config.yaml
num_hidden_layers: 8
hidden_size: 448
num_attention_heads: 7
num_key_value_heads: 7
head_dim: 64
intermediate_size: 1792
vocab_size: 8192
hidden_act: "geglu"
norm: "rmsnorm"
norm_place: "peri"
norm_eps: 1e-05
positions: "learned+rope"
rope_theta: 1000000.0
rope_fraction: 1.0
qk_norm: false
attn_scale: 0.125
bias: "none"
tie_word_embeddings: true
parallel_block: false
extras: ["capped logits"]
init: "orth"
init_std_qkv: 0.0153
init_std_o: 0.00384
init_std_up: 0.0153
init_std_down: 0.00384
optimizer: "soap_variant"
learning_rate: 0.00555
lr_mult_up: 1.02
beta1: 0.95
beta2: 0.99
lr_head: 0.0134
max_grad_norm: 1.0
warmup_steps: 200
schedule: "wsd"
decay_fraction: 0.27
decay_shape: "linear"
final_lr_fraction: 0.0
batch_tokens: 131072
max_seq_len: 1024
doc_mask: false
train_tokens: 306700000
max_steps: 2340
dataset: "wikipedia_en"
Each number is 128 + 24 x the weight over its row's rms, rounded and kept within 0 to 255. Layers, rows and columns count from 0. Numbers have three digits each. The size before them is the row's rms in percent of the matrix's.

# layer 3 MLP gate, 1792x448, rms 0.145, rows 64-84, columns 0-223
104:131127128087121147106097095066157157105138104145114154118139136108124117111105144154121116133121116134101136131099162137125171164104154100138130105097126146159144165134118150087133106099108178121118147114132120137135126116116126098134113100133119148118118178085141093152142080112108090155145129131099177114148126137140168132101080097073108151135123071144128112102148135124138098082110106122092142138155107140115100143136068132090089118109129111087151123120106110114165112168095114174147145137155121107119104095093176106124156106087120122127127095163148104173150109119182129105142146119084106074117152205103136057151079154119146106150121110122146141105143163118106113107107
108:130129129141166151122090118145135147086095136107144112147134118127119149139120121088116139109154140129176134093147142116144181152129096068118142123124160124121068156103129116112127089112148156167082154104130135128110117083126112074144193147116153128074142102152139150149127115156115147106152127142118132118171117140099085151112136131090097165147103142143116090112125167100130066123084151139126114155138158124180139156118150083141115107143154118124143138166166109127097118134128121099123137095147161150149164121120145091173122119134140104150137154107162127146136108160124116161149127126130175172108158146083111148104111149132156128100179134127126125147150127177130133162135
097:101132093094136107125117160099136133143127118171073117131102117127143150154136106150122129114162105098119095113080122102126115123151148172129127178156104143119107103107103131127146174089112134142112145135135091124108143135136155083158122100149120122113092151131095091144138127111130119158057118104151197140148151137117141117154122109112129138124119154167116081088100121154136103105085136115189087118099083096111159124141124129132101112111114138109161148174100131154109121159107113105108142127095179102138112109136105115108122139135126165128124142130145130158122110147116100138144101125156118130142135157124092105133137181102092124092107134141159145135153140110170148152156
098:219131137166125117098157155137111129128080168143077106117127144081146103112114143117143129118163143108116125119130092093112141166120134127136141054109092130087131169114125159141133165116164103166135134123097138097101110142114144130162108162138147120159123103076141130130141173129096147111098149122159157132092152132136102153116088133086146111093072121118095111144124148123090122162147156136111133136153155078135099127148129119135129169129112133085142104128137106154124172149100133113132135123114099118155124103128104107152114168125083168190112120144179135113142130137117140154161120085121129127131133125111153108131126143125152140115146131139172129130132141159119135094112
095:170148155108103174083099131161121158144118106086120162103133101082150109115109164119118146117134084115113159150160123104126174142119131130155079148097128143152143157143146103139116159132116111111149112197150110115124137138148105145126084111153116105116130143148114134111083133172132110113111158124134123129147139117140125120124130148154114100150136097125133158072145109120116120112104108167162107168147139077123142128131146105130118116142125143149119122091109109144137155146118150102146117133148155145112093150117194128145137148111113141127126096085090146119114121119111141132160094108121134147116138135117147144132133154087116131091159155149112146145144146125139119122123
098:133114082169127111109164127094116174148131068110117161092160153101141149146086106118133098123097137122042097111139134131178106127105149109126151153164105130131150145123105147153145139179145121094144149114130117114089146107125118156119132131078117144116119083139105121144152112108111112149105175114172152129141125088102153124110157137194137092134154143110163137098123134142164138128159110102128148139111171131133145129161160113134101100145111115096129137128136089111126087130124173134127123152115114101154154130134070145106140145130130145121118151134153149094157123118118115107124125108168163110136156111119142128146110155101136117079122137080111064093137096110165152134103
109:115147148177162165138119143161130170102153152096126109120108130081165134125123158165122118139106087149098116139134125136126142128143136147161062122156126125153087190157160189158162145093138090117133094117132131140140138134143145082094132135153154104140085114180147080132146086151109102085068047161110139130101129149134121122150150107134107153114102114105146122147161121189123122139161104121116144151133139098115103136103111088090120126101120120169122076152114148166133119125122102099111111085141067128125124150123154138086110131160173141127142134139109189114098103097142160104143131117102097134133135077109105099126122168113105135132073159099100139126131092140115156120111
106:078086146160141124134111123150127126155116147125086167172170112121143158147127164115099168177140175128154095104158135124144107114104103138132115116131127145120110137134135113102136148106116120141111130118138116094110141121123111092112130152133131141149135135190142115134125183098122159111119104145144142085187141121118123153128138154127075126123067108137120122119114160136133099130077135132100174116128134135133123137136112064164143140128097090111120118117109133133117120135116150143114111137105118114143112117156141129129147147099132109122131116142135075147116106117141131121130161124140132100096115142111178179133106161070122149093086125170147142126155146137125169107082
103:153120149127123130105112107118094166146051097133140088143143109118132086119092098097138120082156156101113155092142113110111153126127167085132125119116144109114146123124143099147155159130189144109155155170182131132147107152124122177083168155112129102051058147176146112153140131099055138135092165167149142126137140098093117134132105135163126132154138133158100129144099132089150121102112107120128120122122125154125121110106150142142128136096099149161142116126153096098097129110158104114160175157159125097147146076173135159119098134113103137131140146122122116125121100111115117127133133153110118127135146068124133131142128114127123149100113123137111140117134155135120152085143
103:146120102178121123104089114147164097128095148062095145084130115116149143119131165107114142137111121167140157117119136103109169133093151110107084112148094129166120166111132121142105141120144113123134088097114131161116138108095138125123128167102112144124145121121097124143099140144108103089126089112111141128113135124160097185120109138125122115139113169145137181156101113099124096108153147129125175162155125099134136138119128141138084163115129110147124099084081114106146107124142142156104108131124129118108128158125171127138129128118101156125124130129119102120141089128110162138125113159113082138163106127171129108145150122136127093111105108139117123117112122103140122093132
097:107123131148117175115108079151127138105110120161168128137144120166118115124142119134084141114094155135129178159104091136155173127129104143146094161142107102124156107162156135087070126171142146145171099169129148136159111134104134147070138109108123130153089110052147123144152127090126168122152130111143161153099158089133173119121111137115110121114106095108088127083100103120128120130115089132113164130143147140093136131124106149112071116151138103117087086074160160126139130086162152138139166135156082181133121119117146107151136173151146122143150139107145114171122075147145096126124115065124107110135178091103096157146091126168074181143120129127133148139144131110139152122127
100:156141147141136152135133121120118134129172103123158146106145107098153167108106121147083154137147125128173094097076109112144144154141117111090119087129130141129104103172141117150155138099101129109128169124119165113113175121117140141122106118124115132125098133132128067142153081136106111133162117159141107154091111137118093095167130114132120100125127103146118162135140117141119131110120114153128157090132127136100164133138122112126106179105151115162161135096086108117089150136078129124137149116155135110122127122130070140129118142123147119141096122119123129098176118133139131147102151143137133142135180118103138107142126140112149106144138136148134117147106117087112141110135
103:101171138072137117104103124105105143147127115157102139076111091146133097108150129171126156107166172121106093178122139118139105126100119196157121114170113141118156095130133131157121169156118097113167129112144131140129123163133148136171109140149142105150168136155102122168130124178155087153145191135130111106158158125124112116140140101118119101162181131127180098102168137100132141144129122131107121147140113115081123112126125117151134135148137131119127131117104082188089170089160092138144126118132106104193148138170086145106156132129111105131172134123128108114140134087122165125114131120137108097123146089118171115106082106099114096127116162126170114172106122134167176147106
094:110099133124111087129118126120128086119148121144135154113165137126144142106103139083143177112097130164107164071139113125141079102140144123105134111139094145137153131100138127120127098133186145105151122149094122163104139162114142101132139145132198168153128075165150152132174112101150092085155109126153145103158089152131106081063157097086155136118150156110104088103148107105120145148156146105127095124145108142085116142135194122111107109125125138103115154124129109139181137073118153113137120135129135110117116105126136156094121137146118111115138087152069085082166144142106158154148142139106074126193149103136137105080121094123169151121121094125101131115165127142094137122138
111:138114143112165142159120163106100073112103132130136134133140158170120100135112107127111104098124164165182161111147133099134126159148136118093123133117153153135088111102163120105150142166150142117140117088125153107146115107154149118113145142120105121069118148162127114120133141107109115166155131154151121143133146095109139078149109099121131139132122108146177123126111117123086089116087098131156121139156122113123174145110119118097103132102129058121159140118087128100126135116085100184129107124137107136137116108124165140155113148107122111146146136127123122121127117136079120133132168141163127189125108118139177088107099139133098099162138092105109093134136139146124116144127
102:180125163121122169114141133127080131098094163156125127157173142109154098111152122157131127135183118142128113129140130137112114125167118152162122145146132131090156130150130164105147103124118142105105122158100132133127107137107096139131187138157163153164127138131174138120131144162120116177126095143090125159114082130196114089133125138184110147145119139121156122126149148145110105151111170138117166134137129100092125129126144099138107105170137169096094141130139146130125130133117147075073114088104119158144125112132109133124153147142164161160141140111098169136151094108146129121154150080103121122097100088126165120117082135162148117137111146124159140141112168112129125136156
097:144126124104101132103088130169100091120149176113174114161114127146145163135188151160142133166109151095134166099106137141082127113127130129141139096187151102138172121140138158110136152145141146124155161143095143176104168129167142105099127124173184104150141119146129159115119113083152117124097154123104177119159096149155097093151107098169144117181133109135090137115142127140118109115123147092157131144105108146106111120083108092114140113128114128086095130164133117134144185088147118133116144140155140132136116109104125097146148111143159098132144100108103094163132098121165139174141135165130156127139152123127128119133121116091128112082089132102105154157132156121154134116118
106:129120165155158134112142075115131149145135120138101096107164125140150125054147088126141161110145134136110075097128146100149071133117127138095143120120137118132158137112122126108163158194144105162131145096089143097143125143109127097157147136145163136139135134112127141131118166120129120132135118149153166163120155143118143117137140095142137122141116172152160107112113136086123113127135142114097123125119161163108142093129118122124120137127112150167119131101121122109165157148123135095113115090102132118141145138132145149127181106116118176159161100116212094173105108139145127113122120114110188169118103128125106159111173184101122104107121101078132115146140128140131152136132
098:136103119099150105110180159118113159126151130105148109088141114169181133159106128134141122119169123149137116141112118114123131120123106158121153152107159092091140143145156105127153132085146121132069109140099095151143130108131138144116122151153126130093079097134102114129124111134118126147113145109098137134147122157120115144144111175155103133061132157104104165114148115138104136117148064144110083114129100158137124140079160138100095083129139111135157154152154095137162150167147077111103124133108186169136131132171099141182107158159094077131132172145130128153120116147179131110130153146149131113142077137120159122117145151134129091117097149130133145133121103137114123174103
085:128139130114107146119143114146110128112148135146126098121128114118150171101102097084128150112150136170103088165100148102141119165128128091116138124107163120133141123151133117151122124137124131178096157151101158170124125124125084114146135091108117115120143072140156118120145191084136125133107175119131202108149123128135143084153122096136106101139133129162127147156139094107094202160098119130106142081168125109139134190130108086140111164136126122103151159120131154144121137083116145110117119142129156141134105150143153104124147131103058185167116124152141095118120124166163133184099118189146117180093097118135147127135119153145124131138129108147134124082101160116111138080115
090:104142170106132108116129133109112180152113101164101140123123147115129119138148153110140093128144131131149126129121149120114147169125128154146127130127106131117099184135141095137105165117140142177101136121112095141110110156099184098116138092137136144136071094147082140122143145146121134138124116085147097169124124132128128128073087112130145118171125112086042100141134131133147096123105112119150101102156149151134111127115111109093128132177148104088138152128141140141169092172106151117117126149149120130155109112083108107080127141124128135123147086116137133105137148141106189105118138099121130134130113107137156147112149145103179116113114157120145108171185096149113126203117
# layer 3 MLP up, 1792x448, rms 0.149, rows 64-84, columns 0-223
105:129122093112111136083132156156160144159147107149135156120178107143147116149142148133147092133125097144096113132137115108125142105128172079138166112147099142129073075091126091109095129106145147139103125144102157115140151132115119152149114115140153106152151168126145091143114131123110092152102119113142137144096157139120132131134126133125115077126123111107123130089135119119159122098162137104169123133164133076142120178136141145097122128127139083146092129129139098119135139141049145138111146141144169140153104136117148174129122166168096132115171085127134143102171122123154116115157163086179096112091134134094117126130152144150103134156155143160116113109121145149109151124121
103:094105122127101201124113134117133151127142120141127153054115112112118118149116154111092151151140197079060122083119106118094167133152109150195149088102131167115166153113145192111091106147142114140134114104131123116128154117116129103130103100138121102152131083082119115110104140096155150123108085135146132157127155112129123155160159146141152174147170096105120116118136128173139084127122108143079107154150112113109127149094132101115128122113110118110129122154122130107114116125107142173121151163135155140142131134115152101098151188112086128142150197128098139108095138129115127135119124123123127142143128121118092129108082050155125145095146124162139118091129091151110158116115
092:128125140111178163138116095150098081123166094118180113156119092115084135087134126108130137133078140116139134107172120123144117129128122082146151112143108121145125129159138125173116114136135142169190123135132129142137105143138130172105123186109109116156149101157140161141138073122096134120136132154092094131134132069120118129150103151155104113166147099110102124118144127089094109145172122133132134184145128134108133120153128108120138115126118110089147101118168133110151110092131110156141149149136107150118164134104131101132168130121112169110080102152116101129122146122074179134135126170129168141151158128147146117149121117148137112159101151107162134109077134132086148101110
103:128086134144089126129118117118098101119143132144122121134088123147112166164128145120117103148128107096129160122135133151150166109131145123100108112116127158106119123088141154127063122126174142135143111085130092137114120117106149133125170150117107117133186110117190142110126139115104106115131130106095155168174101143177163137114131144079125116112152144139119110138072098119101119125131134138102132117129108115115185139161090100150080140101099123129119141156137133120092144080151122117143081078120178152137108108104148140164138116123152067126116089145081114116122147105129116120124145146111130105142090112124107145086177135118108084130119116125139120152169118109139113100117
094:157100112135152131140138113122086122110108074167162092118137131128120123157128095110128117103128124105112084089104135132131119137178159125130130136208124112066125111092156124134129129134155137154150160148091130144115108157132109129142101113140119144140144129090116146104120173190154115113156155125104149101109114079085118144111125109102139149150116169162173123124138156134096109157133111169121108099126133167118103101117123121077103107075141144099133104139135133127137102101111117120113118127129130129194124134165097088119137124125188157112084155147121145151117149126131184103128126126134118105129112099133111120104108136115158107174117099124130149115095106150128192147147
100:114120081122150163109151098121138145140135160141147144124094106161164120111129064131122130148119133153149166080115118168128121168140130124126109080113126174107109166140089105109135135124145108121140114134112112149123110115159158186122110110123136135138126157132128128158147139156114143121133137120141107176158149119166076117083096136127138130125112122170080126158140124131087130138114177153096121105138113113145102101099110158122160131156179173110144152144111130109134148136103100152092117120096120140156114095160140118088140124117116142130147126140129168145204179124103103121163118137103145102082116089112157121115110124084135126146119079184141117143104151137133110113098
104:140158110132130102130134129133104101121103123164123162087165151111107135155144125104163131120121161134152153114132097128102119129132122144144201140141127127129174092150113099112131125153114156119099179136105149125119089136130111140135140142125103124134164174114114164131089125161130086129167157098180122138134099119114108114106101100128127137151157150157149097138128134076113084170099141141142119105118100140120131125103139146158136145131157124133126155083096112134081138142162134154167114165132101120165102076135125110150124100129111120140073141075103087141169144145097130126113107105118136119165142125101123176169112109126148132142163119120155147138100154125128121102175
105:088087170121147099111139141077130110128061131116182124119124164124130149115114163131118151107128150117121148133134173124106119162110146114108136111147142126139118136144117140127153072081080146141144142123188171120153157149168104128131125134127134147122136157134109162155127135145162156122133121129121121133133107087175112121127130118089120163120111127141139172170155145094132172115101094148178127109119157138102136129130139092111127104135110115134121122130129121167109138166161117122158133138139153119121168125145109127169082113093108143095120179178128130133142125122135105148129131092118134119095148141132105140133121125178114127129100098148131124131121140170118178103095
107:153108128149131147136096110124101152178073143086134120142122125095164089152142115123153130094166155146059138107132139098099180081093126127103158150155131101135132175088154141104114125150155105125097103118131163157121125150093088138127135111113165128102089145142106111151119125095077148149149135174150156112100128113127113138139146119140112086094155117112101149145109123135117113164098117124079106152107136160102156098100099092126140137159113138105141111099114098137101156143121174149158142147143156147130167074138135133099124122167142123138159130115166120122123133149134131123161119121153125157147137118159136132140139139120133135142062152121129125104098186121103115115132
098:141121119141089116101130125091136117094125115149160142143143142161128131105131143155131111132140108148158148137109126150142141142091135080093092083081104168105144146100091154093086134123127122064129164101121155143142119166131084132145150138149154147120134143091129155159107088195131094154120102091115154138152168136156084137107106139117132116105104134136181140143175123131116103100106124152132153163069146062174114135117138107141140160148111139120138137067116136095110124116168127115183111099148085122147112091141147157146172136105107125134107086126115114068180100155091131153084158113130107127142115107102156143122149115128135112131119098123129149140139125074142149134134
105:168114110157149142150158087126165147164140138093157150154102090144136150145148121126073140126091131131109157115112100157127103129143119137100141173139135109183147172104098112116154142134125119114173122139104120152112140073127098097149139125141137110136127155140103106123112161103135156073137098089148171117152134131150137108136151085190139109144126159127133129146159113110138147147125156134149124078120140172129113105091126082108093133150132168115148120102137108101134091148136146130084134124106148098149102079144119086105155090148161137134095108123115125114203150117149110120098079154121138098115105165135155115155132102110145160140121092158151124112158140122136107133087
098:137107136147183134110118101140117126131088112085111134173119104127115121159133142131174148111103097122156128132104101142127162129132154155106114151151153139100151139088095138120122132151120124117118081116138097151119111145125121162142155117128141135139118119084064120146126138151119127135145111138125091111151125125082142167155135091117129096130123132106114121160113107100159162152121115111140151132104098127136147104115077114125130140111127162120150120103230133135127126161150119127130152149147145141180136125152148107164129136114121138174135152116124155145116137132117120119107087117116097145158123148177141129129150158080138115136093165158118113096164111142137155117135
104:153117141135133129145162084100155149131129135117137160151138119124104133141133161081164105114150086113109162155127149166125115130155153086102088120156143121119143159140090159084103106100118163129087073157119110129136106145169151129125128113126113123121102102131184107100131127087134144118095134096117144154094104127148163146126166122114141158077125155122109159178090066101150111149143147105134154153085109110161152140129128127109140173103111141146141127133164145116157118143108116147125093092125107125113168093104157139146097123157163142124068092122138107123088124138197123122142126149117092106147158162108103095154161125120104132146110127100097150108135112089112148107114
101:122122129139133166160118121114122088195103156083124167107120133139127155116130144089141154118132094167064139110146154137142130117129145098156142133098120159143122130156157129123078110137099188146147116118154122101148173127143147118133113138116142101118126103133159136114147160106130097053105111163141142093120135192111136129141095086170176093119102161108144140135107119105117163154112110121132146144133164113170152125126122110165139163122124095136093102138152115128112173114101100145162101131165139143118111135124119138097139143121155128154110118109102116089135117128098132119160126107127126144139125098103167143092135089169116142115135169151111149099142147135106158150140
110:085168110120084125161105164138133138158165162153128174098133135137165153116137162161135150143076138142124129130093118115148134131082148121115117127142147117116154120100144153164116120136131141125131153090101155109140104128130126132115126170109148150122089160137101167109123111165082118132154143133113150141147131110114158082113082166160157101103137076122121206120140104147141175164158117163102162159157097149108121139112103129169130132125095113127119132146130138096117116128111138131103145121120061093151099121172139153083131146132143127139184130101127105168165135095096142124124110092143119118152094098118092140119105081140172141099148166112139131128117139134117161106130
103:115093121124151090138131090145141106134168110149110146132073138154107105121143102141132092145086165160094124132132153101165096119111123126103113189099124107125114164085141133151132152136135130121174158106119104120098141142119129151131130111112109089124154113075116142153117126151154091128187165152132116150144142100085092149134079088114154147103114139138111122152119110116122202141131085138117108124145101137149095170106149150126123119112132074120124100132124138100136101119115098170180137172111119138099116131074144140145166111132090110129151104143127127113120158173122125144136072154140136129113132134107097109123173131068176125138127146115148135110105086122098151115130
095:140140146106105145153132118137119152150149131121113147148134110141173149113110149095183128114127126109100107080145063167081130074120158102149119095113125135146211165129163129127100110126110205158131137131151122153105122116121148097116110074116150118111098132114090111099107148120135120124093154086074143123149094126139130101136080160123128167134154134119124160158116113146148098095153133150150133153102139135113120157149144141140144116135079077105111142179139143126124161068112110114127123173076158160117123115134118106139166177129170089144159119155141138098131102129149109170160138175151182123111133160137166137099141126091128125125111120162116134134138118102134089146106
108:163066107112118141140142071152182153146141104099130144081139127163148134101143126144121123124129175108099098109119131130142139114165166176147154112117141114118099098160161135116138111151151140141153130116142150109113137187142103107121099120112125115175189095158140133106145150099144119139107115126130170094122114162119163120153196121107151146123140119133147158120150116103150122159150154138146136144181143125129107122135130098157147168137104141142109128145140138098133139121168142100123128159110152121088103140122122138181175131158109149141139132081119159154131103144126087140157126150105110169115103118106095112118124123165118099111114105127123085114106156122086166104113
100:128152115143112129134160107131138103116127152166116139146146144133115139126145111161124120127153139118123130162147153148125138144152180118115082086139113140149128111109097139155105136124152161118185152151106165098109134154120099141114151111102138171161134138143197166118152110141152108096081105139121139138113138094129172117117173094149103157134146106121120128133144112128132121164133156134149138174123139091155177104146150120141132092154112119093089100120135159088077134142143156115128119145117114109157106127137140116135101096093123167119152097125088105074128123122112098124115098118146126107106147124100175161133124113135122151092172063146116147135154137137130122124138
086:151137151088120156128118114173139111129152135112140114098105118137134106114105119114114123112132135137110128157106128072130134166107150125146121097140175115120148144155120142151113101106087126177131118121104141154133120109116138103156144115135084099162130085142188137099122145066153123147105145112102149095128146090112131087151116125123096119140131151161153131119128135123107145158107118140137126060169129136132140173130075095143118141055116076095157126119131177125095118110084153116136146142129150140165131124142109096129119116149108154129095135151144081127134124143158122145096103121151112161124089115129114124107076156148135114129098138115151124066117185128106132115141
093:126196144123091141100106145135111145155092138159135152131108125135123136155128129122133103109119167161169139158145179133108162096120133115138122127094133103070163156174121122153099127080127137161112150129128142139078137115096142091124123123108135143125106134167088141122125159145111104115123117097163123127103172104137108141120105115086111145183101097078103091138131101088125080128097115108168114143164107175112141148143162126114176128160176108088155120115113100141132119135111145147136153102136132158156145126094117090111131113088128169142143151134118141106102082131106169115107134128110140149119124098134152107089136124089128147120122154152118129159178127117106105149142
# layer 3 MLP down (transposed), 1792x448, rms 0.135, rows 64-84, columns 0-223
102:065128092139141139121130158168152143096117154113126092105151151157148139113130104126142143111145115106153137106152146113116111123142121167123122120112118096135131145122123133125128090138099126142134127160153122113116106096130143145127134113103160105126136094117098106105175133140122190111130159111103100131066129165134086113115159108118134141089152136111178127135135143124188171147134114119152166159138128131126121104082127134150104154118135135091123105084164130169097110138151157099161112116097120097118147117146122076132163146168165188197121129146125155106076112123083144159107132098138167138167113138151129140114103147102106108110132158108109100134134125143105094147143
103:119163126120139092078121149131134164137106102129144092141154131135151151106139118086114149125122082113142167136096159144149133127091121131128132117147119135110142155111130085159106147111107115127154108096130169153155147095148119125126131098143123076117159100157134154127154139116165174113132082125146127131130132173147110128171105117126144127078130149135132138134136160140113128154130109161136155126120126144145148121139165151152114143175145150141137074115150130182149134177120136077142116151100113116135139122121158133134131147128128129111087137145106084132141159126108153095134122137135132099098121138157102132182143110152132139109091103115110149187077099101132108114067
103:137122108103111102107089146111129114165160101115122140125128137088109128146140129125148135150156124116105084108140127141100118159107147117123134123110096139104126111135117130156088135164085175124146097084105076090136132142132110106108169135134102113133119174128097110131150161113146109127132115108099132169159152158170147168129124135119116113120135122154113121151085102151135102124124162096152094112105157123130116174178117154148159141150139132152124170113110133134111130119122098125092082091108183075141097111107160110159071097102123081134171121121093097117134116143149124155118134125161141079145100119129138137139176115077069153155113115158093129152138141096149112160156
100:068137108115145141122118134171129182131133128106163151115121132120160123119123137123142104141109162158145111106151183098105170085127144134165131185148128135112162125122087095162124153115111130156136109188129148111152147085110079124133115093142163150147122153161125095137136134153153139082150150123131146136123136099097144117126141125105151140147175112105169131124135145141160120095104116102108125119111138136158095108121152128124133167157125135129101142115122073092109102136117201178121158148130115115138105101123136139113099114133120119139122132114176111142093127125124155133116135131135155110119102144127145134111124090110170155152131128132095152117084113142142127168137
097:125124163147133130083116120103121145151167158110088136186143136142167106142132157113160155113120127131133149127138185126162108106125121128128124172086145137132117125122100102119129141174119132102121097123114114138128117154173102161126154144115136147148151173123118145101174110083138096100109095135153144115154141139122132133131113114127121175069153133100142176102115114162132123103124132155101155114096145067136140145147087173150151144124123139169101123079160170165130140131170136132126166120135131138102141077113092175129119116110107103096177095111111091092173126160148138142132117094105084159076133185132122120156142134156073155123188085112131106177157160083127077125109
104:111108160155139125155112182094127149130104094128104140154147116122123153141121142111138155093110142124122129148144149112134098168118127127134129118152115097130109135128164159138128135134107128124171109156138132134148141133108093158116134095132099131060141100112115146108107120094142149151136155159119101104053106131123148102148170118135126094069143130125150142106112065149153099133120106138184122164133138137107150114126155173129115141097048100147133100137141131150141142092140178100116104128150121102089122110098109152141144128135150120129124126166145089150086066147164155117126121099090118141168173102155112116139118205128139110125105176089148126149151141127182168137139
117:097079112102125119142084143132157116124114116120152145170153128133103134150117101107122143108166099120131108100108115168127115131150136116088123145121124110176138112123126106090141167111102161105110126129150153128066104150156106119121129130128120115144092139158107124130106145147180159136120128086085091146115128130120142172166114173097159147128152148164087157155139117111088135100159164074168122132082131171136102121128153150146153108117124107158145045115124110164113120140126086167143119134111143162121160154097125103144112143113122138150167119118104141126106118177078128130133170169142162112127133155136139096139137080150142139135117132117119113100121120085145127150120
102:129137125157094124105097145098112157135170126120124157132133150119102145165122137137113112121129093106120115103123094140086135131128109112120131143151128161167135148115108141114081141144179132106131116141076129115108164121099150141121143151121087095147102083127147124124128096111084157119126153147110148110157130119087127118135105086133109107119150128138113109119099061102118126143131161158065127184099062096191128128082115138145135135111160120095154133120177114103136146100098077082104092129123150137145137169160101150109143124151123125131133083136127116119130098101125102103120170155126143113168119133121151124071152098111168120121165148110127124140150115130144109114110
104:125130115155120123117142141164107125142127109128161149143138113148115150059132143158118109126092134130156066098127142094116133112200132110123128114104140136145137140132085147114140142139115116108136106124175082195134149109074128119114094168145119108113132154147135160126155127138116192129178116108109112093133103148086131154150163133139090129155155096119137111099070132134111126127097138129113113092099101091094121107148155160132128121119075084146095168132133172104110149107060164114135114144130129117134115140139151153127117114139113100165125149161130146156129115079084123182105136158080121096160116082111126126128119126126118095128170108141120155136104115159124123125114
099:099158112118150062102142146152133117124138105120142102138095134130085125109092063164076134101115160104158130122139129120107127142152118123091130124166150097152102115135139073139147159146113139154157130094128107141122160109144134116123152160138124135131134168134110067105127125135121123148109114093111096111070098128141119126156158084127140126126116156124138146122130141137131112133079092084160071126129139156100140171107135112112124101118123131142122118165114112164117162185116157129112104148114130120087112159123100129145076128143152090088134149129148156119084111083153117066160167109132140103140167124150098150079115139125146137103121122145145137124152167170126131138110
100:144149099093090094114100157128104124155131098162128160152172137134110109104111153125103178156104123131154118127102118114103126139093114154133106100122122124108099105113144165151073117164141163129132117119106118135147092159143120146138116128139131135139115091121148124135162105117157087164127174135107132122108122132106145153135121168083128154146153101127111130165063146081097127111117100127119088159178103096134141147141111128178152150161131101131087148156148148157132139146135135130153124128154120113048115149119127164157129138133124116123145176161164125150077118115147112164142131131113101142153136126131084130125122129098105091114153178134123131169112152127128115142148
104:083131150141103162112131081134146105148138072155143086104119127146092127111156104130133143116159135128085171115137134133166134103141090146119102138112097106116125146145104132141149118139097107137134090126106131101143130128113138114181143187136152111113177138120173138134151135172140106098086101143127142106100153148175118119120134117179095135117124119139126112086100112115128085153100141106140111107130122095091131141112176117120131084142111079122104155208067168105113138101106135126135137133134105093119097139190176122111104116118158136140124151137138135108133172143082125117181121123126143125112115137091112127113151099164157117113112121148181095164111146146161129101140
105:137210128119152150081077149105134104156116104160142102116125154163106106137107117175133164138155144107100111135110084123112141117104114130139161137092116127128119137130156107121121164138141118077096104087131139152102140142134148107104150113099171083129154153111098082141132114133153116133123161092153093100140131118136183113126130127131123095159172115141150103115125136123125146097117120097115125142140117154129129139145103128105129136141196115145090153111130053117088139150135084159121109127144110124128091115137149173138167130135152104132140135121126126146135185110118131141126117127099151117136132123130161170111120150139147102127138171141149125150113147179168109147149
097:121148127173102083094132099132104146139111157138144092108145113104126147147099169135128100121135161149160140157149133119125148210107148123160097148132123079117148135120118123128161132107151134096159111130106120117127116141130127124142132104103113150163117104119137142143115180112135173180168115144148115151134109136137130108153157096102113132106141102128119107105163103141143115099148163132134141110118108174122168124109096149097117059140127133145184095091115124146115139149153102101098127113123094084110155120119099124150123119178139163120164112133150099171174111138142125092126126164115128152102133140131136134136126149096111089134139063111163136202109071124143145123087
106:150135139138154109088125138126136149145114106118074127124117143130131106123136098108105158143197123147128181170125123152145127101097115114171155163134117159128151143143099131104126099142158137134109077133118090180155124119151112112157128086139120124138174126150147091083146158145120118136140142071185131130097094192152111128192084130119151116143147131101115074165121124160145126125167114123157148069117120093170123115149133085110131114111172158124127094131136115156144115129117156101128133143110123117117129136120115121079154112149144143076110121127165162124139128121174152127126137111127152096079178111144097157134114134116090110181084121122142156164097094091149175118139
103:196129141144099159123134113103083094131105119128109120099142137159179131109132152161119156146174090108132101122121150121128149125090159135171120107153120130147177136169123159074122128135136100114111141145084111091129099128138119100104150145096119156099120109082160074134148112120076125142072107127101193147132102096155124064138115151156105112153165126101152113126149164137101089138109175182086122114147125113099129110142150126189116137178143178155154143134115164141147114114148150136119123095111129111137159160124168122076097126116150122096154153112123121109110124100157132094129144120104149095124069155100170143140129101159133168150139138182132097119114144136139172149162
092:113118114150160136105103160132109099105088110149126137111123128123099121145110139168120135073139116142148160164112182118122158165099116173117120172092114115140075112140096116147154127113095059108125115151098116149131103151070139120140127139142099160131142102087099127139145123159151157125132109134142095110132130088136156139150195115112101069151121145135169087158104130091154147142121127132098111100155118092145126121129125110152089123165148143147116122144110093144149105210137157093160073133134110092173134112136177153085126095101114153117110151092159131103133154123151155153123086113095095137094157134168113140159099142133124153153091103097138108141117139139179144146167
100:084171143141146118117102167114107119137096147153142098148122141099091146145139174129159174133136094146129152148145133137158094147125103087104087147113097123152152185112078120162144144086165092107095129129093136122114103103105115124093166126162105119102105133120138114148129141141105114140141130140134087123111143123146091122066092161143101146113137143121132118133104141163105136091112128139084122118143147139103142173120126186126116094139135116114112104097133118120152104117112120090139139128169051163177128126090115170098091124093153105127117131165118155121131132131152136107126154112149138103148150134153148155146117128107125142112135143108120148149141105115170138159139
100:148089122121080113076163124141096117112102106094126110105149080068164104150136164098117089088141093133135148177103098132119155142116159163152179165132159132154090135116140116149144134105133139132131106154166138116145088138142119124106139160096145133136087109123134128139105114126119105150161120101130121149163131110095117142128140118114137157096105122133109153130106110140075151083169136152146137065129099151131145165168113104090081131111102127138153132146135110123189147116160096176127106140120112164114089108119084148127124129154075133095141150104156146139130116159112124114117110130104136142141135128127163073156150156151152120122123160139134100161151120080135151150107
093:089129139125146099118125097128156153144121131112104125126131205119134114174141113090140117133118123119091165085142114150091121086132134149109087167136096163105145099144130144136115127158178101125156119108138188104141127120130181175088101170102111099139123110124170107135161087164134175131125093139167118127095136154109116172178137142122152153106107136105180108100127109163119114189130167076078107141119139126116111126155121104080125123191132149089088112117136113127133101135147094109157119167117145095139109131118169130088154125181126119135129100146085154125095108159139128115107141153118138093143119123169133125099153159100130183135119129166089167185121130145088118081125
099:143122149128142097162144134138100091122180178137203095101118177111115079115083107170108137139124137130076152123146168155157126107119135142075140150123141163132103090146101093139120093157138124114101149123157159143140146107113141126108121189150130147133121157140131138120096116138143143160145149144106159146099091129137110148141141136136112152156098112112158136111169160114159147143112111112141134142098092147118126064127133127154151120117127128144101073095118126128077165119162122126089110115173163146135135136134115110159145096144146098113141141136121119126118117108100091136143128113127142120107161120167127121112072134126137135132136140145134160135102179142161118156113